Weights of a small GPT-style language model, trained from scratch on English Wikipedia.
Size: 13 layers, MLP 320 SwiGLU.
Each number is 128 + 24 x the weight over its row's rms, rounded and kept within 0 to 255. Layers, rows and columns count from 0. Numbers have three digits each. The size before them is the row's rms in percent of the matrix's.

# gate: layer 8 MLP gate, 320x128, rms 0.0727, rows 20-33, columns 64-127
# up: layer 8 MLP up, 320x128, rms 0.0722, rows 20-32, columns 64-127
# down: layer 8 MLP down (transposed), 320x128, rms 0.0722, rows 20-32, columns 64-127
gate20 104:155155083112103116156120087124123098159130088133149094135150120124098164170098124142116120129149172134089129150122079146139125166108104079158137125152115124102141123146138154099155131134123070
up20 098:091096155114132137159114129120132150114098142123115194135146112137129155130149154077117128127107119152137131144131148090141152109184143137079109133131127141144138170132136130165116163137157167
down20 094:159113114135114184097131117144128107088094101130126125107134151129129151135128153107118170152140167114122142094137118154066063141170159082108086112133130127114126163132159116106141109095082128
gate21 094:126122127142165116123129174119158162159098138144117139090162124131103126175112127098128118143157117103136143148111163129138109139141083129148150130083125100118093165111088098137133108130141109
up21 097:160073136111101098115122152148129125123143187115117124141159109120168118127141123128133110158119137153124173172166141090109136137118124105146155131102144132181150088152137089135147142159122087
down21 104:120089127068131183117106076124121111125076166091128140124072103121175114118128115130138122173096131130136125124108138110111130085145157123122138125128117128133140144115114142101124096127139156
gate22 102:137148140098090158121137127126170140179151093109145145124168147115169134130132139141137119117139172113147145146088126116165096130152164136098117175162106107089110130147119134153114092117158128
up22 102:098134192093158127141155079072165103124077134154129143117134140138154090106144139099119153139145111140181139156150167118120098071159120149139144136143147123142161154129130137170162136102120117
down22 102:149129152167117069134123147138098169129076118157150146156122137109109122156102122109099108102101097141145081131162142117126098120122118113122110119151141123163122155154127137162101116160112131
gate23 100:154131089117094149133154108130148136100110118172111125119137130116149111108122173097132112119115122078151137110174137114123103114117086165139121137135130128092157162112088093106141156087117135
up23 094:166154106106132130140144142093133144115104098151122169082127121152137151054094108143112181115157121142137139174134129112104105123162137141140134137127199139141079131114167129144114115140121106
down23 100:111146119155110148124155147135115089120115156120104148095145139166131143176112121143105086108130132131111103097153133113163135078096117141091083119125096113115157164108128149133136190115109139
gate24 097:127140120111086125150098122160139136188107161140102096139170147193112156124139107137104137129137123153127090147146110111145143109138109109143139128126120122126162076145119102149158116114121124
up24 102:125124141141117113130137145110094178130148142124144071154131161114157131116094156136160100106074142087104176121108142132092112150093129147159167145110124075100132100107146152122113114136123117
down24 097:145122109116117145166167140139143193102121157108154172135101118153105076136132157137112127148109129132160195164126133099110129133088092127146124108124144164147152134114134147084151081108131092
gate25 097:130141125109168108167150090112184120093138141118091099133112089103126139112144133131147136176152127103125104137158149153108132109169139083143154075112109117153146089071101125123166131136145151
up25 098:111138182110165131119174105115117099140138163115131114141097154130142123153120114138110119132184128133122171125142137126144103120145128088182163097151096106066151131131132158134125106146149118
down25 097:150160107123143130126110174151129189155145105161189146162112174144129129132147144165121137124113105157099153157122125097095124137097092117106126122069172145128101143164100098139123137149113119
gate26 098:133104152134143144116100118114128145164143111128110095096120118142140087143129140127087147120110116066120134140123124120144117118090140161160118125108149123165107136166177130129153138098158117
up26 094:100090142085107127122111111127160138092100115070142137131124174088134145142110188105104108149136107117173150086117174154121126141126142133148148121103163135105138162105075143151101156113142077
down26 095:070086081166148113113115137100088102113118117146103078116166137119094143177104127113138132147135153155126140078130155092094135155165149094081128175126133131137110141145122122109146155131145153
gate27 100:175087103086131117119109148134142156124121106117103123109125106085152124168107147135129134101141136115093152101115111117148102118139099099164081129132085129124121147128111122162122144095134150
up27 110:165118112111155075099123127150110101156112132085144130117103091118144143126158146154127138089155109075114146162123118137115134112128098106081109131136150128100140138141063142125111106114130136
down27 096:098095107122106056107132107151110089123159099108161105157111095173137134161063109149128152107124155128118129121182112136152153131094131125139121097154124105126134164137161126135101122124144163
gate28 099:132124183079136117118149130139150110123101130185106110136130137137156162152118109137107126157100146140116134102124144182168181127150112115104147155132156105122127182141118155137136071112118138
up28 091:161130123146135114117099080133183187102140116146139146144129122122117102101117107128146128114117109148145110097162143103077163156088147117149131104151130177119147111152150105163072108130152133
down28 091:149142115146085132137135132087156128168141154083174144156122155107140119196129117135136117117126125095107086067157126095142156143138153101117131129114143116128098118135125097126118134095120115
gate29 101:153134114093115166133098117089132095118194118148115150146093144119186117134152105120102126134120166080108114135108128167129133112108093155121106116116124094160104113115158068152146131132109109
up29 100:116127148097161144141154152101155123119187102159131133154110128125162113127139142087119119122116142100139162127118126124116143131152113130156150101133123113169047131110083127200131148146116138
down29 102:106130143135131130145101150071159128150142140115117145141090151143161086154109102103100119106115123101130092118119105145101088153068163123148142096118144122151117144160114125119116127150126109
gate30 105:116137122082141118133168099100111124171154112098117139099113092132116176100093121125135115117125133149101130122109149133185081116185148069113119147153146139112112088138160089133125118120166126
up30 113:094144165121110142171129153120142160114124106158118149138124136119131107131145133128153121107135113139150175130173159139134146109140104097145146122130172160079156162133137117137132105123122073
down30 104:143172093096135077148080100097135122113152167166122137110173122131096132135184158144144122131171154152169089160127091122098134137151140102156156120151132131150145112128135101088110134075125093
gate31 092:130121099127153125144115103139130101177144134163133149159151125119141140099187110087127094081117183124161165121143112109122121116142082156108141133113136169111102145100137134097099167111100126
up31 095:115121119169150141118091132127110107124108189142152116135130158130117135116157146147145174140161171137164119159110149099109120143125155123156128106157119170138134156128157124140130115136088106
down31 098:130146130175115056141163147127115115126086130114107084136126126104129131175134117154149116145162126184139161151119109077122121120100115151162114051123128115166147140139124124137152096129148160
gate32 094:099123183122163139177087136123141186123135135134113138170114089149163129140106126139118147173134146121151148141099157120077133132140164152145136125115150123119116133159145149134124120111119087
up32 102:117127149140113106139133093114102160144149129154169148102120124113158160142149130155117112113127148139137069135133097151158102157142162094136173149133167096101126179070130128123090142118125121
down32 098:116137118107142097113127161113111094148147125138100142121152130134143165136079137169093131118147095149107113100066124090150138122101148143127109144136162110122140163105096154126111106111099099
gate33 103:144118081145115102098163095105128154132104094144174129141117138128138126127130093143132158141134137130120137093130148116097098142086106122109128098096132150105124125101151085115100165116087115